Part of a small language model's weights.
Size: 8 layers, 2 heads of 64, MLP 512 squared ReLU, vocabulary 11776.
Architecture: hashed n-gram embeddings, an embedding shortcut.
Training: 141M tokens, 8951 steps.
Each number is 128 + 32 x the weight over its row's rms, rounded and kept within 0 to 255. Layers, rows and columns count from 0. The size above them is the row's rms in percent of the matrix's.

# layer 2 MLP up, 512x128, rms 0.342, rows 51-104, columns 0-127
size [106  97  85 100  95  88 133 100 101  96 109 100 105  96  98 115 117 112  81  88  96  95  97  93 102 124 101  97 119 119  97  97 101  93  96  93 110 118 103  96 110 102  85 124  98 111  90  85  95  88 101  34 105  82]
[[145 119 169 126 139 220 131 210 170 167 123 107 126 149 134 193 151 107 102  43  72  88 142 104 122 179  99 162 161 127 121  47 148 132 126 147 121  70 157  92 135  92 133 100 116 114 138 109 139  85 136 106 122 146 113 126 177 142 110 140 136 141 139  99 168 129 188 147 136 118 146 125 139 130 139 156 117 136  83 100 102 183  76 222 164 112 100  71  90  71 120 138 112  93 111 133 126 162 143 117 108  81 177 121 108 156 135 116 123 169 169 118 176 142 122  53 158 146  83 123 114 139 147 115 123 153 129 113]
 [107 149 125  75 168 182 164 135 164 144 127 145  71 148 109 163 169 107 152  87  81 130 141 155  91 173 181  75 110  81  89 108 145 148  86 129 154 161 149 147 130 118 120 139 118 181 138 149 110 117 178  76 107 120 123 164  99 163 111 162 149 147  46 160 105 147 213 142 106 129 145  99 178 106 137 120  94 159 184 129 148 132 120 126  87 176 235 107 120  99 110 130  97 141 151  89 139 151 117 132  93  78 115 127 145 157 108 110 163  88 129  68 106 155 149 102 152 138 167 182 142 175 166 114 113 125 155 101]
 [ 99 186 175  91 119 114 144 159 134 141 115 143 180 130 141 136 135 134 156 143 216 150 137 155 156 158 153 110 100 144 135 183 104  84 127 101 147 115 104 104 117 136 163 166 118  95 179 142 122 118 101 109  96 126 115 190 139  94 164 145 132 178 183 109  67  80 103 150  92 136 124 112 119 109 144  95 143 135  74 107 119 103 150 133 228  71 164  97 116 120 142  93 123 104  92 181 163 144 131 144 102 104  91 127 121 123 145 116  61 150 127 103  62  79 124 107  20 148 131 142 119 109 153 159  78 145 110  82]
 [164 134 117  88 116 142 141  99 129 135  98 173 139 165 156  38  82 143 149 154 190 121  89 120 127  84 101 129 125 119 106 142 136 119 189  92  69 126 148 150 108 100  97 191 101  99 124 159 137 162  79 110 140 109 136  66 149 186 138 140 137 105 111 182 153 103 159  85 126  94  82 127  74 155 143 116 126 149 150 172  83 125 124 134 138 123 106 123  54 183  86 126 139  69  59 171  86 144  90 104  68  94 164 155 171 135 158 120 171 140  99 139 139 125  87 156 144 186 115 105 174 113 109 107 129 176 143 128]
 [150 157 106 176 109 175  96 103 156 166 194 117 108 129 135  93 130  96 131 116 117  94 144 201 131 118  97 178 125 135 115  91 178 121  97  76  88 176  91 110  88 100 146 128 103 130 137  87  79  87 119 151 194 121  81  92 157 100 131 146 151 141 107 110 181 142 177  73 118  93 137  19 108 133 181 109 130 142 190 181 104 133 129 142 138 126 114 155 122 132 141 144  79 154 152 129 164 165 141  76 121 127  90  97 143  95  91 168 143 105 160 114 152  94 117 134 129  73 116 129 108 118  98 160  96  94 204 144]
 [104 101  40 158 145 118 136  67 186 166 105 123 105 148 108 167 117 128 100 133  78 134 120 146  68 138 193 141  87  97  79 101 114  68 148 154 102 107 107 118  91 105 167 133  78 151  52  97 116 160 146 129 149 117 151 187 135 154  84 115 146  97 121  74 131 111 167 117 140 169 144 106 111 117  97 139 131  94 125 126 152 194 166 133 159 129 147  87 171 125 108 106 138 158 139 165 171 174 171 118 143 138 100 113 112 149 186  77 114 108 118 205 142  76 133 141 127 109  93  62  88 159 171  99 122 153 116 160]
 [112 136 182 175 120 127 134 177 114 140 158 191 166 110 148 170 142  51 130 122 174 119 197 208  78 146 161 110 123 144 111 104 141 123 129 105 158 100 167 149 215 162 110 145 152 149 130 147  96  77 109 138  99  78  67 116 149 139 129 145 148 105 186 118 120 145 154 119 101  61 164  28 128 104 125 136 128  81 138 101 143 110  77 126 163 119 160 117 156  87  95 109 154 141 123 139 146  91  82 156 103 151 118 120  92 109 145 154 114 133 113 133  60  75 150 126 149 114 145 161 136 140 181 138 109  83 112 156]
 [139 123 178 141 122 127 138 162 101  96 174 130 174 148 168 113 140  79  99  99 136 149 150 155 160  97  66 133 169 141 117  81 161 152 125  97 164 129 129 115  60 114 155 119  98 104 151 151 144  83  40 134 110  82 107  74 129 110 109 122  95 137 198  40 101 139  91 115 158  85 148 118 178 107 135 130 195 139 138 172  80 135  73 112 130 107 175 120 110 158 120  77 181 146 186  93 117 126 148  99 153 109 115 115 104 152 145  55 186 180 142 120 120 125 146 118 160 150 160 131 127 148 143  67 146 108 107 106]
 [158  83  55  87 124 114 151 143  95 183 144 151  91 140  97 119 120 110 167 122 107  78 119 171  67 164 141  98  67 160 186  75 205  81  87  82 135  98 107 135 116  93  69 118 127 134 112 127  95 178  93 103 124 201  65  81  90  86 109 127  96 157 145 140 157 121 111 111 118  93 102  88  99 150 149 118 159 140 102 150 152 159  88 103 187 144 105  96 100 153 118 118 176 114 144 112 147  94 133 132 117  85  78 123 137 125 134  77 107 110  78 127 131 117 112  89 100  99 138 137 104 103 188 155 144  99  86 136]
 [104 150 153 212 136 180 128 220  64 109 173 217 164 122  97 118  87 116 134 128 117 120 164 118 103 154 146 158 100 146 138 123 103 149  73  62 127 146 146 148 175  96 174  75 122 137 111 115 156 114 146 161  98 160 126 113 113 127 106 141 140 172 178 132 173 122 135 115  87 125  89  79 155 116 107 137 135 169  99 143 120  98 101  65  91  87 153 143 149 112 113 126 110 109 104 120 170 111  77 106  82  92 150 155 204 188  54  75  94 162 131 155 147 117 120 131 113  90 157 146 121 143 138 146 112 126 143 121]
 [140 143 109 158 113 135 142 102 133 143 143 134 154  74 185 133 121 153  89 117  69 125 149  63 125 144 128  94 127 109  89 112 127 108 120 137 169 119 115 108 118 178  80 130 151 196  92 107 113  84 140 111 137 138 124 177 110  62 100 113 169 133 151 136 151 111  75 131 119 147 121  84 109 103 136 146  72 123 150 105 131 187 154 130 176 203 152 197 165 133 198 157 158 144 138 123 195 146 129  52 128  91 145  86 101 204 141 111 101 122 152 202 164 106 144 141 145 127 139  71 192 125 159 115 147 147 168 149]
 [150 129  74 135 139  98 160  82 136 167  64 123 118 124 163 126 109 113 135 104 132 140 165 125 108 157 136 122 140 122 109 144 104 102 113 160 111 118 101  62  85  97 141 105 154 178 106  95 147 117 133 131 149 153 158  87 154 179  80 128  85 176 122 137 107 175 199 136  85 121 108  96 139 118 144  97 146 143 162 142 132 184 133  83 114 122 148 121 153 157 125  53 100 148 184 105 110 156 222  49 170  98  86 129 157  95 164 111 147 155 217 116  93 104 154  79  87 131 156 111  99 174 154  91 141 127 107  80]
 [150 125 149 193 144 179 211  96 165 131 153 165 144 129 151 130 141  91 133  98  87 141  42 168 157 127 120 155  70  59 130 148 139  97 189 102 128 139 183 136 138 149 125 128 144  99 153 123  96 136  87  99 159 135 160 119 103 146  70 126 165 155 160 117 128  76 112 119 180 110  95 122  81 117 157 155 156 100 125  53 115 131 104 145 132 130 106  75 129  58 152 131 100  60 154 122 140 202 153 128 118 136 109 135 124 137 128 156 168 117 167 106 140  85 117 132  77  82 149 153  62 143 157 124  67 120 135 114]
 [ 70  81 133 132 141 192 141 156 119 117 111  95 118 135 117 178 146  95 129 120 103 167 132 155  73 167 148  95 101 118 208  91 122  75 151 102 162 137 116 219  93 121 131 105  95 109 116 132  70 124 140 157 110 116  96  34 124 155  78 153 188 112  88 111 133 129 160  90 158 133 161 109  86 163 140 137 100 132 156 163 161 100 122 158 125 174 202 153 141  74  97 109 127 130  98 135 141 126 110 113  91  88 105 132 188 129 103  59 148 133 129 110 164 104 185 141 160 158 142 163 134 160 146 137 136  69 121 102]
 [ 59 118 102 111 137 107  75 143 197 149  91 111 158 165 113 113 142 169 133 158 183 119 118 116 114 182 153 126 146 128 175  76  95 132 147 192 125 117 144 135  90 130 134 121 121  74 132 156 101 104 169  36 156 155 140 111 175 167 148 157 139 168 137  63 113 153 134 161 145 136 115 115 107 144 114 122 118 118 146  95 121 130 129 157 171 107 144 147 136  93 126 126 186  66 143 127  88 139 108 121 218  86  78 114 171 114 103 140 153 121 171 138 112  90 101  59 113 120 133 128 107 143 212 214 127 110 139 150]
 [166  97 110 155 128 129  84 136 126 146 104  97 142  68  93 123 120 144 103 110 118 120 131  97 117 101 183  86 113  73 139  95 152 108 161 138 174 124 152 135 134 147 167  86  58 147 100 180  77 100 181 107 108 145 147 123 174 110 121 168  96 109 100 202  88 147 169 102 146 130  96  88 149  62 139  81 114 108 184 147 104  84  90 131 121 201 148 177 178 140  98 127 122 160 199  96 133  77 153 130 105 125 144 106 146  85 170 120 179  90 152  96  82 141 111 147 116 103 145 136 155 117  89 183  90 153 108 176]
 [144 148 105 116  57 139 145 133 101 174 157 171  62 127 140  89  70 184 109 100 155  76 147 133 123 133 155 128 206 137 187 104 150 109  84 149 183 107 111  91 175 120 107 184 145  64 155 101 122 128 120 102 124 143 119  88 144 159 105 156 145 133 107 122 115 101 132 119 139 123 129 137  98 145 105 158 118 148 153 161  74 127  90 177 199 152 110 169 176 145 204 117 117 113 113 151 122 104 150 140 100 140 104  91 154 132 114 131 187  98 161 141 120 170 145 174  99 180 134 152 101 188 171  80 180 154 134 189]
 [124 134 108 120 172 109 119 151  95 163 109 194 133 150 141 151  65  93 105 148 116 122 153 170  59 159 107  94 128 164 125  65 115 107 127  75 143 122 120 139 137 102 109 130 179 209 126 157 153  96 108 163 152 107 144  75  74 202 119 149 174 113  34  86 122 121 122 108  81  75 142  70 103 164 108 123 105 158 142 125 121 141 121 137  91  93 127 143 102 111 127  83 120  79 157  82 154 180 200 125  62 114 129 115 135 119  58 154 132 133 140  76  80 162 118 124 129 132 136 122  89 134 134 119 132 157 136  99]
 [162 158  68 168 131 113 201 143  91 119 127 136 115 157 167 156 155 141 117 133 128 124 102 140 145 164 119 121 139 147 116 159 122 124 165 130 132 133  95 147 112 100 115 164 109 149 166 117  82 155 142 125 139 105 100  91 122 115 131 114 135 143 126  92  78 225 132 171 120 190 199 135 134  53 131 176 165  98 133  81 206 137  99 113 128  98 124 189 131 100 138 185 168  89 131 141  60 117 149 165 162  87 130 107 135 169 172  99 148 122  90  99 158 115 113  93  92 109 121 187 176 180 143 118 152 133  66  71]
 [153 143 157 154 159 123  82 161 146 122 176 136 149 158  80 140 108 100 116 104 148  90 187  74 213 170  62 110 136 150 139 136 167 102 193 102 179 162 166 150 122 157  67  98 127 135 125 137 165 130 152 138 104 151 140 141  84 134 136 131  69  82 126 137 135  79 146 129  97 129 110 170 146 149 150  86 138 122 107 155 174 139 167 172 148  89 204  85  93 114 103 201 111  88 115 121 131 109 130 148 149 131 154 135 116 104  92 100 119 126 111 196 177 158 151 166  97 145 131 189 163 143 160 109 146 145 162  61]
 [124 125  88  80  99 177 106 145 129 176 182 106  92  95 151  46 144 126 191 140 128 150 150 136 155 124 102 138 109 117 181 129 138  81 118 169 138 147 109  84 124 114 199 129 101 143 130 116  84 155 100 149  92 196 160 176 171 150 116 129 167 100 120 116 159 132 167 101 128 120 102  68 134  94 127 133 119 107 138 124 129  80 133  58 114 180 146 130 189 127 118 102 114 150 101 102 149 129 101 120  92  67  77  38 127 134 100 124 127 115 133 127  95  84 136  57 112 123  94  87 139 158 121 181 141 107 194 171]
 [101 103 142 131  89 127 110 139 163 146  89 134 152 128  73 120 115 101 123 149 150 145 178 225 106 123 165  55 128 153 175 109 153 122 105 102 143 193 143 114 123 112 109  85 160 109 176  95  79 151 137 131 124 148 104 124 149  98 101 149 153 157 128 125  89 100 108 129 104 153  56  71 130 118 102 152 100 115 225 119  68 148 127 122 100 182 135 151 129 113  97  95 124  66 135 150  72  88 101  81 107 114 107 105 119 122 110 145 120  68 108 143  96 162 104  52 173 126 172 171  59 139 143 167 139 114 130 132]
 [108 173 128 159 101 148 183  88 165 137 122 121 114 118 148 157  98  97 134 151 104 145 130  89 108  79  90 168 115 145 162  64 116 169 159  93 141 161 119 130 117  60  87 151 112 138 144 153 170  94 100 116  89 119 148 152 162 111  88 125 177 100 109 116 133  88 158  91  88 145  47  82 102  88 158 114 187  48 152 155 162 118 124  85 192 148 135 164 107 173 138 164 106 110 105 131 176 130 111 173 102  84 133 150 187  42 162 102 146 145 117 174 134 129 131 147 198 175 131 118 107  92 127 121 111 125 123 132]
 [124 154 141 185 136 158  89 120 141 118 139 147 114 144 108 153 124  60  50 111  79 117 116  95 120  81  93 148 129 131 139  99 130 119 122  93 115 101  97  63 166 158  98 161 152 135  86 114 130  70 125 147 102 148 157 150 149 154 169  74 144  97 123 170 118 142  71  80 156 100 117 114 168 131 144 107 108 112 188 170 130 171 117 162 104  71 133  98 101 156 106 106 156  89 131 207 159 149 176  96 155 181 131 159 137  96 156 163 145 128 143  84 162 163  89 100 129  74 158 190  69  90 149 135 132 125 193  91]
 [119 108 126  97 126 125 155 168 131 170 128  91 128 106 136 105 135 128 157 127 130 120 167 157 151 131 188  71 125  77 128 126  38 138 146  99 148 141  65 128  76 155 110 127  72  85 176 180  83 118 172 194 133 121 144 118  90 156  68 125 137 199 117 139 100 136 171 162 117 145 148 121 119  86  99 183  44 151 106 148 110 184 168 140 152 162 118 178 123 106 112 131 102 117  96 128 165 138 139 124 108 212 127 134  84 115 110 115 158 175 142 150 102  85 173 126 125 117 151 175  82 167  81 110  92 121 117 112]
 [159 133  89 182 116 101 104 136 108 116 101 122 165 130 142  98 166 145 132 102 199 147 117  79 108 115 173  77 145  79 144 125 135 140  91 200 136 104 151  75  97 120 112  91 117 124 100 132 142  78 112  93 192 109 112  61 124 194  93 145 175  90 222 144 117 117 173 153 121 109 126  55 128 152 134 107 116 106 163 121 151 161 123 151 109 116 136 100  94 128  97  62 131 150  63  58 166 129 105  84 125 129 171 164 119 166  77 122  96 120 164 139 153 141  75 136 112 170 146 157 147 164 113 132 131 150 129  97]
 [178 177 115  93 171 141 109  82 154  61 155  93 133 108 176 119 109  58 100 103 102  91 169 142 136 107  86 144  60  92 110 126  87 113 126 127 150  85  93 165 134  82 193 118 101 161 186 101 179  90 151 136 125 134 130 130 149 180 135 143 107  99 108  90 141  80 151 129 131  97 116 124 167 124 103 111 107 130 124 137 109  67 170  81  82 196 111 134 191 110 165 106 156 127 148 163 111 149  99 131 121 105  98 182  54 113  94  93  90 108 138 103 146  87  74 119 163 111  97  96 169 152 150 118 122 121  92 110]
 [113 118  84 139 113 173 169 135 125 145 122 136 148 106 137  90  74 118 114 169 147  84 143  75 144 103 123 128  77 112 110 114 132  86  96 145  59 164 184 167 138 162  98 139 103 123 152 137 215 103 121 118  71 173 113 137 120 129  57 143 160 128 124 178 160 150 161 147 101 120 101 157 181 118 102 157  74 185 116 100 157  78 126 147 151 120 108  45 131 166 142 107 153 147 154  82 149 127 150 107 124 195 139 105  76 129 136  81 110 126 129 159 112 115 184  75 143  78  68 125 149 130 147 171 175 171 102 124]
 [155  83 101 163 111 120 106 134 107  82 141 147  96 133 114 139 145 174  56  98 115  89 148 160 113 112 187 104 155  56  96 158 125 113 122 168 179 149 134 134 115 142 124  99  72 144 174 142 134 129  47  95 103 135  94 146 137 117 131 106 122 125 153 111 133 153 119  96 125 104 104  90 154 153 128  86 192  99 134 115  91 124 215  89  36 127 126 103  97 112 179  99 175 123 134 176 174 148 141 133 100 115 141 113  64 107 124 136 161 127 111 166 117  87  85 205  95  94 137 125 100  94 162 141 180  94 134 167]
 [109 175 158 151 141 144 120  98  80 165 139 169 107 190 132 128 124 142 177  86 129 144 135 143 153  66 106  81 127 124  89 131 137 122 143 188 156  72 107 129 118 128 124 178  97 114 103 107 171 153  95 105 140 164 121 115  62 165 208 183  91 153 143 121  91 129 126 113  76 119  62 150  85 120 154 164  83  66 134 146 145 116 144  95 163 145 127 144  61 131 163  89 171 120 132 138 148 121 126 173 142  35  80  89 107 130 121 132  80 122  92  78 190 114 132 136 151 163  80 127 134  93 151 143 111  93 141 118]
 [ 99 134 127 142 176 167  91  96 141 135 122 181 158 140 159 170 110 102 169  91 153  96 110 169 136  83  93 115 154 170 102 149 145  55 124 160 174 146 151  92  97 114 173 128 125 108 174 149 144 161 140 113 101 120 100   9 163 135 148 115  91  88  70 104 118 130 102 139  84 159 108 126 127 100 209 138  99 111 178 133 106 150 160 160 178 109 133 124 137 125  92 109 123 131 130 161 113 136 122  94 165  76 101 133  90 131 153 113 180 111 113 125 122 117 137  69 150 185 116 179  70 157 117  63 186 103 143 125]
 [144 173 101  36 184 204  72 121 166 163 108 101 139 113 127  80 125 129 156 149 161 127 138 135 155 194 123 132 128 120 161 150 166 110 127 130  98  95 104 151 113 113 122 166 130 136  65 116 104 178 143 125 147 157 113 155 126 125 144 168 211 114  98 120 148 137 145  99 132  97 145  45 114 138 105 111  90 135 142 126  96  78 149 121 182 159 173 138  91 113  96 127 162 137 135 153 144 165 145 123 116  67 127  59 165 163 102  73 129 119 110  92 122 151 132  72 165  99 123 204 102 166  73 126 155 109 131 174]
 [147 164 153 165  62 225 150 120 116 145  88 146 151 102  76 160 173  78 114  77 114 105 130 188 119 125 125 108 137 109 148 109 114 155 151 203  65 148 149 122 157  89  80 127 100 147 143 138 117 117 150 160 106 115 100 132 110 105  86 142 157  90 114 106 167 180 158 103 158 121  55  88 166 130 150  82 110 141 112 138  82 140  85 119 134 101 125  72 162 117 165 160 169 169 128  89 157 107 163 133  97 104 148 158 125 117 143 124 142 126 133 182 170  84 137 126 184 132  85 133 136  60 134 152 114  82 109  60]
 [112 120  78 122 147 176 127 147 168 134  93  83 100 144 164 130 154 146 140  90  84 138 113 208 108 105 171  92 119 108 112 124 147 147 114 113 162 168 159 147 126  80 201 128 152  65 107 173 160 109 143 127 182  99 106 111 157 115  95 186 122  89 106 144  91 194 189 147 136 116 113 121 132  87 168 132 162 132 118 128 122 101 156 148 106 178 149 187 142  80  72 111 131 160 167  80  88  70 122 167 123  64 107 130 139  99  99  63 110 126 136 113  62 184 114 152 144 132 152 153 120 116  61 130 108 125  91 139]
 [202  67 123 119  85 142 168 155 139 140 135 160 145 170 114 104 151 117 135 211 126 123 144 142 131 168  79 141 149 120 157 142 124 158 128  93 137 141 101 160 142 140 109  96 173  73 120 140 127 136  88  96 122 135 117 145  98 100 149 163 168 157 104 148 134 143 106 111 122 169 142 109 121 154  93 130 185 174 112  99  59 155 103 155 176 148 110 137 204  78  80 113 117 115 101 133 159 142 156 205 137 157 122 138  79 114  94  92 155 117  82 168  86 150 123 160 160 226  94 145 114 102 191 178 148 117 115 179]
 [152 113 127  94  84 157 106  93  92 153 189 154 117 129 117  96 103 116 120 160 188  95  87 106  85 154 108 140 124 101 119  86 184  99 156  96 140  55 145  57 119 114 131 148 152 141 140 127 148 142 161 118 132 108 117 146 147 187 119 201 188 157 180 116 152 169 144 136 115  88 169  71 109 138 120 104 156 131 181 104 102  69  56 119 154  91 123 133 125  51  53 142 147 138 137 127 112 158 127 116  74 125 119 186 134 118  77  97 163 152 165 114 155 133 154 114 137 158  86 143 185 146 166 167 122 116 148 150]
 [159 176  86 122  86 148 104 128 156 153 148 111  93 161  87 135 132 172 199  92 106  97 108 150  98 111 144 120 147 150 104  70 110  95  95 122 109 109  68 111 107 144 156 144 101 123  78 127 124 155 193 157 124 120 151 161 202 114 144 190 153 125 163 147 111 131  79 117 165  96 106  87  71 155 109 130 137 146  74  73 112 109 154  99 105 124 123 109  59  96 146  93 145 162 109 177  95 167 128 154 163 109 133  89 124 165 122 101 130 156 155 132 123 197 104  59 127 217 108 164 162 139 110  92 153 170 115 149]
 [124 129 144 114  95 153 115 142  54 167 113 132  61 130  65 119 147 175 151 132 147 135 151 118  45 165 115 141 153 119 137  94  96 110  75 133 141 153 102 147  79 116 183 146 112 134  83 115 147 110 114 114 116 124 178  63 121 127 125 149 151  94  98 112 153 136 134 179  77 105 124  78 126 133  80 141  67 125 182 119 122 122 154 116 121 245  81 102 158 136 130 168 113 164 129 120  99 120 173 109  43 134 132  92 166 130 127  73 165 146 158 115 113 121 172  92 133 166 144 165 110 102 106  90 129 114  66 136]
 [193  68 136  93 116 123 141 143 112 116 207 121 136 140 163  81  69 113 176 153 100 161 136 181 177 151 120 181 114 101 106 159 100  84 149 132 111 117 112 126 153 139  74 166 112 129 162 142 136  90 157 136 140 126 150 186 123 173 147 139 126  96 131 154 114 125  80 159 134 110 203 109 197  83 158 114  92 141 123  85 139 125 153 108 165 108 104  98 156 130 135 133  97  64 135 155 187 148 124 145 128  94 198  68 115 145 158 109 108 114  99 193 126 128  98 135 152 229 163 146 140 130 113 101  94 152 122 158]
 [108 189 137 126 170 152  96  33 198 158 143 129 158 172 147 178 123 107  81 178 171 132 101 132 155 100 138 143 106 104 149 154 185 122 122 135  78 120  88 177  71 119 145 100 145 119 141  79  94 109 134 127 129 173  95  80 123 149 150 170 137 150 109 129 147 106 142 108 139  90 128  96 110 130  76 134 136  71 143 130 134 141  68 157 125  94  79 156 121 141 134 133 147 110 125  86 144 147 155  68 131  73 133 156 102 179 131 160 171 180 122 119 125  85  99 171  92 105  98 174 147 135  88 143 145 108  71 214]
 [163 118 120 155 113 183 155 162 134 169 159 112 149 136  97 172 197 127 129  88  48 109  99 131 133 162 103 138 175 127 137  40  96  75  74 155 191 162 124  45 126 147 157  68 115 117 200 107 159 140 141  33 149 139 197 123 148 115  83 131  99 109 153 134 169 128 111 120 125 138 141 158  85 102 169 111 139 124 149 141 171  90 145 138 150 172 137 129  93 126 117 145  92 112 124 143 146  98 163  96  73 166 164 134 127 138 100  99 151  83 160 161  98  79 117 101  97 120 118 133 123 155 128 138 152 122 102 143]
 [150 108  75 199 159 125 145  82 153 161 158 134 178 140 161 137  26  68 141 101  95 110  71 158 172  84 134 112 151  89 102 123 168 138  78 121 120 114 104 137 104 103  93  59 104 154  68  96 137 104 150 145 101 167  70 151  85  96 125 120 141 170 130 224 131 137 101 152 133 156  86  89 126 114 161 139  80 170 119 133 156 116 154 145 149  93 136  81 102 167 139 117 135  94 189 100 164 120 107 107 131 126 105 130 121 177 178  88 153 110 117 158  86 148 104 147 105 126 124 113 140 133 107 134 172 139 175 109]
 [130  72 112 197 166 144 143 123 109 158 115 108  75 124 154 135 163  75 141 147 138  87 194 153  76 137 164  94 221  79 106 110 155 135 107 141 134 146 128  79 135 149 183 115  86 133 193 170  92 168 142 121 112  69  93 120  97 122  88 129 202 175  77 134 108 131 130  87 100 104 133  96 167 191 127 136  56 123 142 147 133 147 183 194 143 135 134 140 141 120 117 150 118 155 133 109 117  96 107 159  71 157  83 119 132  82 150 116 160  95 120 115 143 159 171 110 119 104 170 146  98 103 129 137 143 144 161  92]
 [110 156 145 128 145 164  85 129 155 120 141 103 121 139 118 134  88 112 188 130 191 143 144 145 106 151 153  86 140 126 162 152 171  88 136 114 129 149 117  75 118 133  73 102 117 144  92 144  86 128 176 126 105 112 200 112 182 181 141 114 130  79 123 127  97 121 159 137 160 118 108 115 103 167 140 128 139 123 104 111 155  97 113 131 180 224 171   3 195 130 113 127 134 183 175 120 122  86 110  97 128 116  99 138 143 156  56  80 158 142 145 133  69 122 194 136 155  98 154 146 155 117 106 129 160 129 139 170]
 [175  91  83 188 137 163  89 104 141 172 198 146  92 145 180  81 128 137 123  99 113 118 168 186 124  83 130 137 135  84 106 132 134 134  93 147 159 207 129 122 114  55 152 110 122 146 126 133  98  98  96 126 141 171 112 111 155 137  89 128 199 106 145 123 113 122 180 114 133 155 130 118  93 114 149 141 129 176 186 145 136 102 117  78 132 152 118  91 163 117  93  61 112 172 114  73 105 136  99 119 145 154  87  85 165 115  42 145 134  81 160 105  82 147  90 140 125 164 118 118  83  68 103 129 139 113 185 111]
 [102 134 127 159 168 137 152 169  69 113  99 128 128 118 102 129 148 131 182 137  85 171 118 112 154 147 128 102 180 113  98 123  75 163 125  84 123 152  62 119 139  93 158  93  91 119 100 165 211 103 218 145 113 114 124  61  99  90 172  86 124 185 158 134 161 151 106 128 123 140 147 100 166 130 125 124  57 161 115 193  93 116 134  87 137 100 137 139 143 125 178 171 120 137 163 121 143 106 107 136 143 125 153 149 117 107 144  95 180 163 126 115 184 111  82 188 154  99 133  95 122 108 125 163  43 179 125 102]
 [108 148 117 153 169 116 163 134 155 127 112 197 138 129 172  90  23 148 131 120 179 192 148  88 159 127 138 117 100 108  80 155 126 157 128 108 140 116 131 138 146 139 153 146 173  88 131 147 122  45 145 130 126 197 152  95 120 124 130 182 111 129  97  63 177 107 132 104  64 138 141 121 140 152 194  99  73 120 102 123 132 125  70 122 135  99  92 118 116 155 176  99 152 103 144 124 161 148  97  44 115 149 102 121 166 151 119 131 119 158  97 164 102 122 134 150  55 119 115  66 196 162 108 139 126 155 136 129]
 [127 152  69  92  70 126 135 149 117 151 123 153  44 119  75 138 100 168 149 123 152 124 137 155  76 141 117 108 121 133 121 115 136  65  85 113 145 160 129 180 114  70 108 160 134 143  94 211 174 127 162  97 187 100 126 126 101 159  90 113 136  73 154 143 183 145 209 132 157 114  98 120 177 124 130  95 146  72 155 103  83 119 188 118 163 183 149 128 115  90 120 150 138 127 154 119 143  78 152 141 149 103  96  78  87 170 155  75 166 142 100 162 123 191 166 109 107  88 145 125 149 128 123 103 113 151 126 160]
 [ 90  84  98 128 139 110 147 118 135  54  88 115 151 140 207 113 131 178 160 231 116 121  93 176 145 160 119 124 151 121 109 113 119 145 125 115 165 140 109 171 131 161 110 120 137 121 121 161 136 109  93 138 123 132 163 126 121 107  70 113 186  99  84 133  93 122 116 112  57 112 164 141  82 129  89  79 128 101 127 140 110 115 133  90 140 116 142 144 141  86 203  98 110 159 160 139 141  48 173 155 130 149  89 190 114 152  95 118 100 108 182 173 198 140 102 175 142 164 164 153  96 186 113 117 123 101 146 161]
 [133 100 114 126 143 144 147  88 170 156 194 137 168 173 123 185  99 130 105 195 155 121 150  88 140 118 105  53 138 127 158 121 108  76 123 112  81 121 105 158  74 136 137 129  73  97 222 133 160 117  94 116 106 118 157 131 132  86  34 153  67  99 157 118 144 118 134 144 151 128 168  91 104  76 146 122 113 187  93 100 123  71 121 119 146 135 152  87 119  83  93 117 162 134  86  92 141 141 116 102 171 150 137  62 100 118 125 128 144 125 142 154 116 133 193  94 138  91  97  93 142 134 110 104  85 194 143 125]
 [161 117 179 106 110 134 123 162 134 140 156 128 144 125  99 188  81 101 163  82  89  89 107 179 109 104 113 127 128  79 162 149 110 153 119 213 130  74 132  60 125 112 144 138 144 107 103 127 144  84  96  74 116 111 131 157 175 119 132 173 137 129 146  75 134 127 163 109 108 154 161 172 154  90 128 132 100 167 243  93 162  98 153  88 101  90 152 168 119  94  78 135 144 118  97  74  90 109 168 117 100  88 143  99 155 114 108 143 120 110 175 105 149 152 100 119 112 140  64 131  73 139 151 142 188 168 153 136]
 [196 138 162 148 176 155 116 137 111 171 166 148 113 163 138  82  91 124 131 121  84 120  95 207 157 115 140 150 112  90 108 137 105  54 123  86 100 143  27 128  74 145 127 128 114 104  63 155 121 122 147 118 111 145  80 104 102 173  76 113 103 125  76 118 122 101 152 123 148  88 131  64 110  83 114 144  94  93 146  88  73  93 125 115 109 121 155 151  90  73 116 103 178 118  98 114 143 112 147 129  71  71 135 168 133  98 159 107 140 106  92 121 151  98  87 159  84 138 113 142 135  96 114 200 116  92 142 151]
 [ 97 141 208 140 124 127  93  88  83 115 134 112  87 139 106 150 117 111 117 101 144 152  71 143 122 213 105 105 119 123 114 127 107  88 159 161 173 149  84 129 126 167 152 132 161 127 129 168 119 138 154 124 145  82 136 134  97 140 131 164 169  79 105  97  87 156 166  74  96 123 120 102 132 106  94  86 121 159 120 209 116 158 199 134 145 112  86 125 121 110 125 194 130 212 147 115 138 123 121  77 107 136 121  94 132 130 212 109 151 184 123 145 146 155 101 117 110  61 157 116 195  77 138 119 171  81  96 118]
 [ 92  99 162  82 141  97 142 113 120 129  73 167 128 177 157 157 124 138 144 175 141  83 127  80 146 136  92 136 122 176 136 144 116 170 173 119  77 154 104  92 113 100 133 158  97  95  76 107 151 148 106  95 141 131  80  96 138 149 136 107 122 117 121 152  97 113 104 145 168 184  69 150 136  98 105  98 203 134 110 142 155 193 161 153 150 177 169 104 122 154 116 152 131  80 176 151 115  89 101  80  90 153 201 115  69 159 104 152 138 151 121 157 144  48 110 122 107 127 136 105 160 161 147 139  84  97 203  70]]